Part of a small language model's weights: some layers without attention.
Each number is 500 + 40 x the weight over the matrix's rms, rounded and kept within 0 to 999. Layers, rows and columns count from 0. Numbers have three digits each.

# layer 3 attention output (transposed), 64x64, rms 0.147, rows 53-63, columns 0-63
535527600420502505498460443467475426504517543502523516467547472523484518432485488469448469534476449483532515444523527505556469517502504465535549478529577524468547502442477489399448447486539463
536489538447452536525561491454509462525541524458491467548524478510511509481516459510448583474521442529531443530391526483472528488459478487518536480567519480432483578474522551542489463475490494
453527479502491575458546550536495558451529513523509540540442494580515471501459490497494475501501435476511510511536419463409486467492512460441493498511454437428479501572503523533532556535434611
607480495506495535485541580427487439467473527512454510526471508452508490475470582542474541519466478511510421524488465484540507457512496463469560525498551536488544505480569527490504519469458493
481491427531435486568514562476465456460450486498459487506502473516470563455440457511552535471452510434455466497433532470512509529488491494555501468488507462528530455501520516494595564459538537
551538545549486479513514536572524489533539471530508530543545515502455529474512481421501470578533531537481528430526543461486514493462446570449481512537506408486516587482475469478454522504466552
496480501437559450479480505471494480428500462465528549456477499632417483495484535434431434490547509482498487490439491524433502459492518463508501496485461475509507495488479529454416521477509415
490464533511458420452467568514498552458549536488502480534524466548470469511540536475441476490443522481474495532475515487465533454530560509438520564515533468571566523520454513575540498479543528
512497427478519589457459525440544466519523531480475556505542512517464488455535456499511435489560540510502520540518522445511536515447495471500498533473493422515507495511550516458475506442574480
489467385500539492539471602473614481530539484467483498493476536494489477445522522473517499505453447501497528496533491498537495569523410424458586494480461512482454495502511460537507545469446473
449462510588509512520486465555450493511550562560518484487449543475447491495493526500518470505476483583522405472447497500488565541457421521542542545493543506491541578419559473549458544523538546
# layer 3 attention value, 64x64, rms 0.157, rows 54-63, columns 0-63
521513482488477516573441489506441509410478465587494490424490551468530540486499536487456480433485501536514506497527455534474422479559461505515542489536442489466470475580498540515442505455539509
583505483531509517512481519459483561484507616518532592598532480451490513517567497564493476553422492519468541496440546488490507572500475434512602519505456533509486518528511443509508531543481498
549460480479565427507462474479516475466488440490498507511442425500481533527509472484483528453500468503534559489504483509508413562494508525494525434603482544452494502515501512540472519506478468
480538465523550465490504501594460497471502451478557459510507477423493455465552500576489467528582530486497539512511516509556438508493462537509499496426514450459474548495527452526462522517523505
497530482480428525536554522487491544510482525538454534455529537486444453543440595494548471418535511485468495506531495462541488550458491486457539454484512485534452476523423421481484432552502511
508482516481513450633479516526527453553471447452517471530585475500556499524486504545493499503509496535499582551567543483470579497555480468459533472490479516485523530524479542514609591510496524
581521578510503554578483528474514465468499481445542557493510577465506474493514443500487522480459501453517562494527470518469444496439443474494532484455468451516460488446513539464488476573488469
483496444498488481580490469508523504448492491443451498499540400429505512533469584517525446451494494541522411597532569489501476510538458509507470529465499517487450499450520501505520511513462483
525474587472503532469487459503540570497442530479474417547523473466518515534500519548527518451506464476475533593564492489434505495446544500580453502523464540478554488495446521502515549511497453
533545499519520569477548478489492487444488466510466520473522443605568544520436473586547558501579513475461486482506492527553489537574569503482503469478487514504494471559427537417432410545467499
# layer 3 MLP gate, 64x64, rms 0.169, rows 0-63, columns 0-63
555455514503538442542500524452510531540497474474506443456617568576528471401475427543498502504522490532503455541486478580505506519441483496476499494506451526496490510480488519515474563521490426
434452492455498510470536558407510447557384578519525513508550454521472479502466533416482474540505520524519494433431463524470539512480537471447430487515423501504467522552480528516540469545546524
513464547544541504544477477574488519488517392501542520461534462628513444485503508490517526546566503542507551485469557569441522462517429533477511471466572543548507429481509526496496535522536489
451489525526474477460562522454572545453555443564457478462459464567445558490509583562508602483529483478494544499498452575533481496540490407528498503457460522515511506431501549566486482487493470
520510419501514489561521487487493500499502465546503506516493569531498564500493464537513548524486493499477538581484467465556485510474454564484571527503530460530469535483461468541514521427467480
413439571511517540534422520527493535430515482515580490521548492460467578550503500467445586486518541533490539453507526573481547464538542511611492401484568521563477578468511479477507496506514429
544482452601515519471517504514566501495498549442528434466534448522485470397567458562494512468579515535515557520476491519486499550536558521530531473437440520490578487471524507510490526521498485
387486550528446528502463501480490458430465551544560525513505482492424512488514472479479472500496566484512500461484537505446499503502531463504445439570548417481479535529446547470441520526530507
476448526517569419491512550509477539502475570464526459536495472549535525450494472500514526499474490528527500453493472509531478527492499557454518531480425477494417532479422501483451440544459526
523464566527524591490474486505533600442502462440520498535463501446512559468533561547503484476490483533541481514471437482529496503566509479572552515499533493530511392483548506459516544498436492
470491558586489540533494507518458576497476525503493490525525540534433501502487480557483559478444501481467533528574414510493500525479515483574462463423525470537505495520489450411507526541604418
473505457509511488515523447517596495534542521495444543437507483481543493459518540445491492508437466502516537555449507556512467482532493512508483508517464458493420515431515486546458496525516485
543530570466435532513528537441539536462532471492521509470511531504507489551432461504504487563461513503513508511424490445567599523531566488525504487485545556542522472494406507517505498522569498
577474509576571506482485520479452514484593523494481581528519521577476491567482499462465560512444564574550520509441498510595503494527556496449454514512503456471472553510444478493435536570602546
531503468547526457569559500533494478534474449486509487511533567547517457531491483530447431489565501554515500519545468518544490498423509491527482469523525460513419426504507409489551518510529592
516438470476465492470504513551537531496409464505576494478443477536540513477476420528492534456465449550538533564475441488522462528511521436469424499499460513429571454486466472527462468485505484
506473523533455538534443521530527534509506514426526482473528425541483544452481559438484463515519501500512511554459541580524582516465500515502540471512513491594529534436521516494443555511500418
462546502516469504467500480504507531450584479481486522457548511539567472542469530517544561528517527451571430512507512458435592493478554471534579509495463419496496511490443529520523493446564470
527580551548485477462544522442515478568512455577498557534467520546472544494484608467479553569509576531570488471468533499520484425500502484495512527553444450542449490566478499509515410547592537
425474503503481554484489566492508552504515480542454524557506464482513551464499525565556564493391550465495511506534473541455473476556408506510528533468510540478514521508522474461512489581515566
498536508546466501438489506439537513464469523491519461431459466575529525500427441522482482571498507523529462474507464484537521455540471533534470535534456473483483493541492493482467465587471501
457511556542501546513495525543566489577484468474498593532533538497532544531499548466476517567569446525503556509497482490570467444544577514420505491533514502552502510474558523436500537503495488
493516487505506526440524529502497535439578504465512542457535437502458521484502523497479563500548488459547508570445451493461529480500540454535442472431519538446548544530505499490489423505571488
469487527527485528531484544563559480580507486473465520464490491520500508453449497546514492559483537478475520492539503480536553485528481533484498537421511535506571465540458401464477522536554516
506461553523502497549505576574518505536517519550468463549519368451523507493523548503510508470502464498480518549494499508520535521493506449511388524431541535513577425512563464477423527533531538
501483529522546453434540531487414496563541471476455509561565478438559516471534527493518564498533483490550462482422448513490554480504526484398522524495492432517537487547473471463545508481599496
486492536568530474459527542500451475436567460479506448508520500535481541555596555553548514527504464543506521510537586467494534439564478521472538458461533477585539471567495490526545537480559475
476538453545537478529511557547480567544500529565488503570566484446534569447522596483512535486549515560485497500504488490483462475551461500502520530453549527551458539508555508619561533508438520
433502492562489495488525609440441515541486490577511509450560472417491559478517548517537551422466517472466484559523429438557503486478489495627483487467462515453440501536508489504476483468519541
468474552505542519515502557411550480459572561517565485475488497487494571558542505519518488503544507559470603548510464435478560432532538544466481448560517537526519503600488571457514474530525498
471482468492522489486469559571529432470495486533538480521503489525500562498510514476583515576548450477500468468455513585536486514519536508519559467528522488493512504500483577468532573457563530
510523519495468504452510523438525471434515571537491497546522524497504480512399568467528424504531517494574454474560541498490501540446497513482534493491495507507477491489477501497507505496487485
527537553533443557480526542520512500416514429566547419521487455528503501528531506522514525461529582496496542469523478522437577482567471508487527515476446534535489519514476476507458443513552578
465485463502489531535504545486485591484462520468521612557543477523509526482448542458445464610504464537550494563484539500500500432467476463577558507457474440490522442462579466460487531437516501
479479531478493497550508515494517535514550528553545446504496462540559517511489496543485547457493510567518516489517461544458443570519434532527566516440524453556446467484464513437442553524570505
498533500506508516487435513515437558482539479510511494455531550544453501492507500450546497514535509497566524522575415591512495551535579485486528487503499566484556517526421541459550482488560413
497445496472579507514569524497537462475489497495589554497474489523484467487522526517487533517453512523576564443403531565575499501493515494511529452521549460499469520493543496466517590575565494
530453446541530530490491541487498567454475498533560455517535481536450595415502508547479439484450512529554467509422526472467508534516503532528522479514513579514490426537527576555498448548438522
464465445500520555440501555422537514470461522503553511518467498479520496502492580455495515537445534518466503497547440505453541457566507460549548493462493500528556466470523594468512506396543560
511523568605497465517565475474527490498471496547485496541546541462504477470544528456466478611573521492522539522479557508512405496494557538488497432506461457475491484524493489417537500455475482
516482564479528474438562510495597538463450472494561497474519511532546460541516510508431456473450515501521512494490515551445514486539507473476438469488478470492478551518483530497488418533465549
502506488521464544445540484497569475501475480516560546508493471515459546421512447467454505502517473561515603519421504468503504504560505526503490471469462541513522480431574510509532513450522508
439515566507462536502402507484506567543501542478516503469517480531609515454544463523475513555481485506515468549518496479504444486475566484475492439521493546495543451507527555504449503481485476
458486561596513535497493579483496522438533540500533513501574480538458523462499548514425544520555534435527503493480504548541526418522537468540465405479476493502554509511486472483500503426522545
487469494559518432490517570549461535531511482515486553524490458461476567479571452485528517443499421479515622484498509488452527427429477402455512495500496480492536544590536500536424527486469529
523508532552422459488584489460486588499539515503495400546527533510494463557580505432514554484474560418539489538497410551485493516578502580492494462522468505526489518524480473473527462488517499
483429533479473460521507502504507533515508497496477562507507501551538529439559538467409536415542524478533527472533472509484575482478494479542486506425525469476562592515597518523494569490528486
518543520507514459466501517437583538471456497519467484527507475474480476496534478499480523523451507549504563566510503521522475431483538485487556604463517558529510437544507506465465494512542540
500492519483503485494503499499505524415478533504583487533510449476499531515550540489549527500506423531465504559430508543529459513551517544547410447433437478506475550500551491545485431510461530
546509495519511436434486519478481488424555500550493513507526494451525533448490482478432442526526502494572539464435482537477558434530501591430492514542513518543458504499586515514556457473487552
520507502543520543501366479487525582504494475492509465533602510602505488518564535514442544518528496448575491496475464533447439457549526474497472477494558552476488490461550554523569478512503486
577504521569483454553482489508450544449478389477522491526492531490529505489487523486475492594529510440508504535476427513509519458493591446548527528515502464582478562474546489482562510450558574
485422452463455517453512504513480500469474602544502523535492440508493515467491485544442486414543541511552460484471567503522500512495566511489447434498512507449412537480522513497463488523553507
458439570490530574551440466520481574468507456505539473475462572491491469536497474519527484563485525474535479549512429470482543493536576535482395483553485560468451509476482540538413516535509474
484516466528485420433550612465526503493457630592564506574568475457538553503534570461471546448543501533540535518436532555516431577554476500541534499444415470497447521489547477604505490458536510
527486520539492455567468539510429522485537451497468475575482458454467512533495516496574460547499496468475589592486502507495479457518444486529477532567520519451527476470505508555506476499449500
560497506459451459532496560418536487464562437485570531505511499439448525533508544475559475523448554488567578586445537587500480451495507517487521488477419473485553555576422466526453501477529537
478465461513558540458454509507560554459562509487453535569543490525508582478527507517490516476525462521549545544550432550426537507473550457446527478486496531489504492525509469502487406491504512
525438472482541434429490479526428520514500485480542426515420495467476523459581435496449497448505494476551510437518477535457539438454477465475468507520542447511461501566494473487508525487587533
535473423531574478436460425555491525554525467527454509551542488523472526533494483463463538460520498522550502501430493542510506464567538511510473479483535570505495426535568505454508534525471532
527482513506512499536514490533515534546476496447514513467539535516520527497534577437513413496552539496534530593567529476509500583537582457514525620518489534499578494576505477515515419528517546
514574479568556446588457568491508460471462456525443543526530373496475489548548531493477451521529514542529518463516514507453452540480522482463467464546494462423440494557515505540492486567547471
475445570456526487562451522414497458489477554550570511510448493479434494432517468495522555477551584596537493540455507601439457506457495504510460477504470474475460490542466544545440475570499494
465532487546543450502479489565491477542558511447494581513483486496525505487555533469506503489478546422542512544472486561519551533537506437433508534530509482536500518492492621505515594482526527
# layer 3 MLP up, 64x64, rms 0.156, rows 0-63, columns 0-63
458427493475537441523434483570492495536530464446523569513504519491554508501530529483468489437418495525523483539508546538441458517535542536479541537536478560504529470507577506567509553442474486
401506531501533528486448489461516534542498470496459534510513427563489527532390476456422464493490559520505510447482501516509472467529489517494498457609466605547464481515432520488414510465513458
514433535577438471559480538528466542545568500538529519416574453477518421524486554534505491515523524499461482489495464484490435525470473463434498446569464441496487468557512529458552428455549544
544487491509489537512498437504531469475457456452491483445535501512510501453506529416503487492478394506547523473516473498544540415506481486500422474456454463542563520551440510561542557415484580
584566522505475520424488429535475468489418467523471495479505449383485479515473500445510476510479482514479498458438507492510455516426484524491500517529475536468484476470540472474545471551536557
454467534514563508479482492530490525503515520471518492468523486499508574533471392463436465546487524509488526473463559524511465409497567484522507442477550464568456486499503504493462528470492468
466453457519474519515515531457543509527480529538491415496470469557492472398529462583477490451486469555455530537506481504487463496488522571491443508509470586492559488419509464540419550551485446
472511475429510568458437512508536501519425545355502530516550485530475504501522537506443483517487516567472568517472502452515556518521528482537434450509514504503430564509448475534496530552559463
552521495526570475526533504555520528513523507428438492531506457481523536508477448524530501512501451501514498529537430443569528523448502503522496512507545591510558478536588449522458496497475535
500500516552586531440396562579465520479505439498488494487497522492506487516447419525421564448482544477505579459488455475451484496491485479415514510457509478487506522550505487497478539515552519
495498497486431507564467524477512503464465529555513500489550455443524440476479550500423557559538539516566451515565521548481461538450516529475460539419378487450460470450533502446516486488534492
511497465487506535534467505550442578522449461484455490490488473456438556514474522493523486441459466471437433494515496536460396473502506526576437484456488445510474496482505417497456472525556525
485500508530480467487457494439460483500536484529544513499514492450524476538491534496530483441508505590490507403461490399482483519507431553480494515530490475499491482532569481457487512574431389
469493498516502431545437528528502526562466479502491491450577459505492543540501511488495503459480452504523531530453587583485512509473554464445554443556469504553454425525514495500479502498451431
512541511469543499510510514439448465493458478542525493490420442481522522486427480468437482514503516480459495523471444519467493479477457519481443517443493484505520437493491567502524492451586458
472517487452477532493492486538510442542470501500561523446499530471505461486448464480485444504501410518565460541513487521487449581504445473541514502521466428456452442498630521549454443575514474
464593490492499507482520459501499483427527533535476502597506455464493521475536527543442453544616565527547467495584456500535498524517514485526548505539497442477494444543516531526437490470526517
507477504476462547448518545468468507479540471506487448519456536486540527486555536497550571515469585414520494402471457498502490487451471490464551448458505493554483518500485548464544499441443498
499467497506594511536467463525462526433492500538493490409513503485551491441572478475402479477466500560434559551482565470514477540462500482546439580485498432500499457529522480542464483481594571
502514480537540501466524498581487570512505533465531515503515450539525490469516476549548564495524465580464533485548526427469528448443466444501492478487592446457445476484443409414498508467509441
528556455474515395482505576509480435503517536442452521446498521564589512457504527516506481530460534552526461516497486501446500430526507442515512528425506505464469525470532492555451560427449509
535504500498503476488497565490416487456494479463460453433444524490459471503500512550435462498570526479586507535473536445452544541528468544484499511541530500579549485470505582518510460520472476
452503538538575392509483468504498519482448518528521461466567517529454493468519495556498512471482593491497533436452511564459469422512518514494535556496423417544521390494412515515445532563522545
505503454529492530543567451500370481451419499463531465470500506500506457614482501517476490490482459488526506570461529495465479514444436479520531538490497504489500489529488479481427442449515460
534412516505417469489499471509525547516449470429544533515479489420520534519529512538510535556508504493506520527508481421488508571570446418502531534472483551485582476508448431550485534460508498
542536509513497519498568498574475481492537509522593500442481450468561513558483530533522512536475472483481549539509505481633478492526473565601470517577526473478506471462491536483554510520533517
489505448492519446477481525500439617560556483542475509491511538482360518537472562478517523435496470487439458534479382547485481484485482478496458485539496423473507459483525490485528449492490434
522531459555463482487426487574454497474505487482568593575453514486492459482526451430498508482492418505512533471461553489496525493529432533528536521471467466489512494394473484498512442488420481
517476495574466431497400452510517492488480534550486485522569499507515494466481490616506488460451536491472447490520480530525504584533566538454456502551582452478482452505548544504547500511432542
525488534541467512523543493476549464487465545504590465491479496523488519450491559636551557423461492527529472427497477509441510508588516482491504528434460497532486485531520565533418514476472522
468478489523484488463506558563585556482495452554468532487433489540472444506484550444493542491431436432487522494445475517549487509465509531473494447519457520521467507438468511544441507517503467
468434477552530499560451516466480554455551522530548521521504472519488419500510509525527521507501519539546484558556531509499438551490466493478574527509510562494576461487450569519499532556492553
480494521488460519530534496488487521470506519553471535504517431451562409509477570485639519495404486538511482494377478542488490485467503425433484458499447452516465589489465534460559539510442524
556489568417463476533473487519501478512462505485485506447506579468548465542533485484444443540515511470522547522445510442557484517453463478495473556570533486452525463543496480466492518472553480
525479545506547536514506492474509538464445471522501519498453524482440476450459538499555460520503456553510461519502512500430525583424486531503429534459500501410547474437495469518452471573500485
527514522496500520476516505454532553422479473516480513523574393471443488508531526478532518547544458406517522485544494480512548499514471470531481479558544517581477539544522523559451485492460485
489545509513438513536473503507465523497529447531541547587517549562558442534541452483574527448492528585546506553509519566508428520477509483462581522499510427506455512491522441459486519482485571
533479386519492553555490490533445530470484461461439484531501461481505565512490497489499411514503503492514417487528565451511561529460508510623485543507439520560543465560527498518501568482480516
509485528500430551549555478491554454482425546534524604530500471431544505500493527465499523585521522535515540505541445494518463483551526529461551459457447506495441549503440550491499522515494536
434540556519590451507528478492498534589500453547518452497491518551557531467520420452457538514435499454475534455491451492478515521552576469432533458469496474538537435492559477526561515483530536
444493539546536538457469458457498462417531490556539459522465439477499492490495451464533507505545558486472481483516491553557545505477581441496544480515534505462460477480466464504485540513570533
442531480520454504506501494499503463473521545530478540499513475480557542433480435540519493483528426530488525512497504526508499500551651496495555582563521488500574416565525474444505543540484484
510476522488479525575499490443531525441554489510548443457461507537540466430493519580526581498475544445481471519540486472503537485557449542486542481420398497516520512472564454496544526524476456
508558489446535419418510416462564460478448530520514499417523484512432517525488486538465533478470546505539519553429469485429455532527565526492506596480523490488530444504433589492389454571567479
421469453485502482487526577534481520587440533466514545490495513524447498475484528498457497474581528583502559517534512446557525487430541483492508498446510487443458546505437490532486497553574564
482511470562497512514493539468541521601575453569494502477528497558569489518498537497468548465530478446544509457478538487502499505492511511424582453576543525556489469509452554472550468447482489
455512503593456515454512469454507493452554555579552534407507495503454495502533490578516546527465513521485525554493397517512506538480499547524569517510522446475552559513545586487503465451503495
521511489551517531589459516531575498537506535512465521519484506533571517515524465460493478609534507490463424550451496478444511523505486509517435505539411478484535467500534478550442520492507483
492482467553530531500496469529536484525527593503531380506432450458553471497535528510540497435560506490524516450510472543440569546468484462512522454535536483453511460465480503587562532471518475
433497486542450543434453528483478478543517443538553465480501540511578482476463510495507481527479511507573455545573502451481477586470502476447548506481456498456566538499548519481519536482426519
556544524509514440482469487472489534491528543601532519469491463534494464568586540489501472497526448467489573471450495474486559400579558504508480481541500553565518529450475535504512572503514457
451496512507488475524532527453501494473510475452605533529478484518425524578422513494494528489474431544542500500558545521444456543510528512462568550513486493501492492494562497434513450541460515
483489593519581407429550494487447461487423452543522463485473515451510487469513482452520514460536511436501529506480516503515513590537545534497515444512552563553550483409511575540529450484454479
460470527508550490480515531478525522451488519450497458481537484462433459479423521450490612556438560554516536510537469497524506492527504560461478479503508488438556501452510479534512567603466567
547401544475507426535469492455473470513531522507434441494471517570454511499452545518561526476381548458488469503424505454543523431468490540479500485509515480472477572436512483520429518563507503
537509483438537496529497532561466469482476475547486568480545529514493498524492552556504546479504479511476424445518555440487565470447503448487495512412565461536480589604526483513491526468480488
467538516515480557539502524494483502503520542476585452377430493468472505532493513558550468499483513446502478452491556452434521427463526526449514484544528424471499518506459561540402463503537467
437437553509493457542541532505499458508521537536541493415496494525467518523460528499497519499522523512486467553394520517530480413490539480551460525505477468520480507514444559488465507532544477
470425495431517480519495492612510545478523448482515450458485473468511544448521468481513555473517491575482558534502448527469588424445443434447482431486486507424497454509488475530453513455528499
494560481563438487494510496465531499537492511494484480484463490451566486480505537420485504528467454481525511495509419441496449501426524479504445477598389522481467555504514570474443532557505465
530467529470449481463576485491468473465502430595521499520465542469495477527571587464489565480482461502516495513440526516517508489479536489499493531545482498491553476429427541440515458471457469
579434478517538532491577409510508519486541497432528499497496451537527554495455462488450469496506494498526502418478546469497544509482530536495456520569508482539564496483480497465506442570528490
552563502492549436467570570532492511506446469498484440459476500535390463544501533430473454471526519493529480552507464492568509504585521568476409504527536501471506459546556467535476521565533461
534427541488568455449491478528537524518543593549524434510511462493561467425487506493478490463486552469471523436551553455507498525448521408477517475491514499499496526456455483571516556499498447
# layer 3 MLP down (transposed), 64x64, rms 0.145, rows 0-63, columns 0-63
478503413467483481449492482511455458395485540518497534526545464528499446502476474490485515488464503530487481485442460501441510568384529500564487480451555439435467472506479491510465491495537470
490484471537401475523545531479383413527498517481497490450527492404467530445489512529498505456511478559479520497553514524529459546465434506512498467466582464462468484491507487506528473446506474
499550451512462521413516528505493442426541545541419448555506500410483586492469458454489536518448514465440466475555499519501500515507479437526437555418493498450548484469405440491488476534465529
550451481489545546557480447477427614494444512558485541486544513484480483459528497465462530521459421542507536366521505475530448460560495561496493511573498528513575486486509506526503528445482477
430522488440474515517430535474439524506575476513496526438546477577459490411563542481502524490483534495513497466484459544474516453499444526542440518501524561486557510469475532488481474526475530
516528506523502470538494487539502489523468528486492548463479467467515611489491455481546479494525480479412481476477535543444453473491475515462516544503577419529518544523509438475504486489438459
511533515537519508568488479566467539564482461476502590518492548450520538575491482472572486473452521463481507500523517458494521516463445515476470486547519463577454539533492473482526486459516555
474604514468446422487481474476477474472515501511551442491497496469511496516521491510538398505444524568521496488575500576500462527515499494493459436445488510456473382568517504491488500504512578
435498561538447603477478425494450576497481491520506450551492529458528584478460490478516525524513470523508559540455505525494568530488489543467518491518545461533503545515515449513546533522472523
470466526540495543473466538386528495488421466528537512519437514533470465538544541513532458424488436581497505475515436571529541518489515440479555480487451490448505558479467451493544534523487536
453517528526532467502547525582470543541479522520522518527494446537507476658444524537408467459477502547537473497572557530526479544511506539458465538529535527556565500483479496452500496517467467
502492501486522572547507499509515509448517536461526460461581458468487545520448527449434552461475490483368485439458500552550479505553531449497494501489495475552524511404506501452447478490542501
460392482542502445508456548564506473483467444433471491518534541581512488471538464500560525440516476528472509525496560548469453489535558530492487456533500466532422459537570481524501494493514481
562507462507488464460520612481508548456466464527473508478453504506480434526501482527534536530507480585494530561542424498416443465449503519490492514542534495404524503526531447520531501506483502
529522501531460511478507503482509509457543435458533485551510434479506501475582491506600478486457451541511551514535439509507538496506484510518504502535498498481534475531445595494469450562467529
465484502511552447601532455631502506475506490490549559487535492539466523513466478540488474456509545443445526521509525523524430522565454560491508487472484513457566519558460486528427559409477462
482478494453466467461482496548489421461487448522449563519541419541432453486536570461503501455537449522479445519481475608486489476504468545439488423534469504481491577510481497467513565507471414
513438510536536506541478560429520488479520540516504452448487488473487449518472520498500561493498467614470529470536527488513529556455476501533557581492505494513503396530458505431452521444475434
480491493510484463437540496538602507509506568522474569558556486503515521556441483510458517568530531504579530432560509471446513519524519451490491522528480532448407465485481436563510415521458554
496434433472556509522520518513524561505504469497446483425484482528576433491470557530488441516530538465549512451494564505521612487503472481498419506496512526422496484484455496519484530499566464
546555443505463605495465539476473470527466449513523498527420573555542505580554500503547488539511469615485529449451496445537547491519511520547457469492487475509527527517511502494516528503428561
558476552491512529521492511472579482540482572572509478555484533546485546505464494490470518475502456489481495484542524550452483504503560534450485511620519570419450501474487541507499500521482423
503485488448530430530501467539465469408525497532502521435606430537415500501458533491460505465558562499523525495453486486449514439534525467487435519425542426524567532455432478461413463515523538
462426534539488542492477561394488553471529497452481491574515487462478490550509481509480494534582489479462464549486505513554617498443513470568528526496527492535507525469501573472545463529529455
489498456483534524468519429508484481488520570419460553477498435489493547450497491549575453527473547516436538523448509489517409544464424463549499468500530480509487468534456509510601502474492463
493410516541467388531476394528539490478450523444542509536535485531475466477453528439554502491526532483576495471514529442486502580532484521470526462427463508492498489527507547503473498529495537
487401538517512527559485522390551486509529463464499534486506489607530498457543514506511505461517543424599485544494494523507567457474483436523497595470531507536584510467530490500525540431530497
481561516489508480499501495499445508490493552487494512475460557507478439542515579469527481492525435470449475483508530487495563459398457482550454478465548440574470473450465436452581484392514491
445575433509521497539478526506485458544518537583487520486531490532497502529475598503487553533540492492543490606474481498509485472504564527550487560440405560430493565525502495456479494422488468
447475435583512523475482434413400512489518463507564509507475534503452476522500500506413535503529491534541572612521495422486482439544477511468507547602506530484472491500538484470487496524567472
460444437482460426515484532522470448416482549569506508535444472549512521509558493453524479526533473481480523471537538519415478581529514466529493508523466510514484484558487500543540528509577540
504489532553458515567520410503554531501449488497498464492479499503525510524534443567446516533593417508443473450530432493520517531448536559518524481501496512544471559498490500449527511518475527
454514483526454546535519515556494500485614535519546504468417554453487531528539556501519453511478542386506447504474451503532436458464423477458473502525464499467497380489532542551471483452499537
490564486552556514466485455508530465499571470596470519433519506458539446454527424543523534471543476451460501480504488519496525519497484513454482475507497498485447505493564519523493441600522483
473553489537467453558468475474535471471511510549502460505510561501526438508497527533514429551433467457544563501470444544523431518542536439444548489497459566484488448478490518417497519498496503
538500478447473481530526514478650542464466505547477478489528492455434528464536546489503512482531457520457503495461430497512474467533516511545445518477493457500499533518439489542477514447441516
525523479519485479520586473486565487505531466483506485504477575546499463516591454452481495533596535527413535485499511471433479541453469569558482498466604488496500487514524581523542434528524523
537487431488602463548481530593539498566520477518437536520490569457612546513486508534519462465502508488514471512504593463495527555505505570489459430509463448533520515481475439498510547418455526
523501445511542442461550533486390507481527468503433557579437533510503534530513522521501514572536502459470545474534449515508545570450546481507502522458507487496509470465528449496531496489486598
448441532497493575522508466450533506459500526462506496415452445410442478499462510499430466468450514526507440447533550577533579525481443478473462473524534532470468525506567491536498543492530557
529480514454543531515472542485468434449488555477543437483477496440524584462534517531554461509528500450548465530442511463491505449534489492529509452444548496438506431544502500501456454533560517
455588493515544530500488513553513448526571439471490564487453543447517497521537494487520510442459474536505516487536544505547543471549572452534491466495501474447570432589431493441516462486482535
497531499537547524509463492536491499489494402516442542590498485491526473579500532472456515474523531528505436510481544532539533472464499534478518453551419461450513474445509489512627523559502459
468499463476544397476522416502390485448469536463594486423603448542454461501530475592444495536497507552506560469471469507485506439502433545497520508509546484502543454468466515480451420559579564
489497559494424430477523513430497520565545450446458535487450483524519453433476495485562511492491518490515470534552519502479580526538519478485546451505458517541526462582508479481507556539442538
414516495522485430488493426455468473518535443490509555476407571491431480518529554499467504503468514475455519465509524464527504489528500542564470513447492546505490429525508511563484459526467493
479532584497451564379542491509501531563536509485485557566458468558458537553502495570469474479513486494471517450547471486517481498481428497573499555508509530504531455557561540529506508520459510
441519564447521486490533490525499496425561516479505529500521534531534515452498427531545448490540516421560501501456490526461499457620489501516511497504473480493483488490499436551456504539529553
470450507429481511502521454546534492483452496523542517547553456561489548496565433496515483483545437499441518512467510556485426469520508486519377507473521462539482546517502442506453434568518544
533433443498442508498503509436534484444503499463478554512485474533445508413581517497458431562442485432459485481437511493532545489525493456466492526564529517443487510469453534468470519487500477
473478514471423493528439376543427537490514470465442436485424553464509509527526477476568498504551554433477472530519507478469473550506498538515430532534453516534511494538405514481493536498518522
465553512498492565532489479557439483495530492504494479445469543553487464482560530437505500498466510481468501482507440499551503471467490472555466486471497506537507548469475489532431601429534446
511524512448544411490503557480422523435536418473564505509528474453494476481548410533531498501473531472531503536434572513511540487505505431515441484504487495505548473573597457496520417540512440
486558518514466507505462472579479499475443458540514503444423503443448582573465468543516493454520472501505428501550411515448563503458519443536434587458500497507513504506453518467516495526520513
401470452491550456561467544554444537487453441433525468460520497520463464549485426481488501526449569498483566515471489553417582503561528480434453499521526506520451535518495532486491474437509466
457535539514476448463474525463573453468492532481544534490524563579513543458535435464398505435553510508522453439526519469490499543467513528442529462491420485439521493500442489493500463493557466
462479520503567449504485410546456460498455558537517542501483497512480474473490528486492500463424486510508540488499410537552493522490432539487504531474512527413505561591412473510474559494521504
478521545559585511483518519521473552449538490532471523470521485491484456545457529526486579545532539551517514552446472442483482459534520524492451511474446458486526391484439497561508462546540513
515593465506557557447487540440500510572461451480496530515491495526518464501506439473505481493530534506407511490508521504596473560472521643554481507507486497531483509550505512470477494520511549
455560522483536466544474574547554473551511517452513492511500490496493486471516473496469544524494448503583442518555582561460560480530554392555489509537479499487492454480471453489519600523467532
506441554567495500492464436499526542474490484466468474517480574541510508546483483558539470482431505416568562503555577472513519513556504495475458539473467509493462528536577452493493514505521487
425496558511495495522436489562521453501490493480482475517456542472512462495552520434462464494508512478524484492552416563502471590487492513569417451513468538433519471485523486526505489453534443
481459503492519470464512501543455500459535538492592477460473425480527413500495511533479454508516575568549509534547452558530447457443524493466491525435547471565511473522454505433484464539437444
514467462453493448453464524461469473500521541504466563473448527410486481482565535497533476477535523479525487571468516448426520543473543498462515522559458524639529547489494542463453552498520478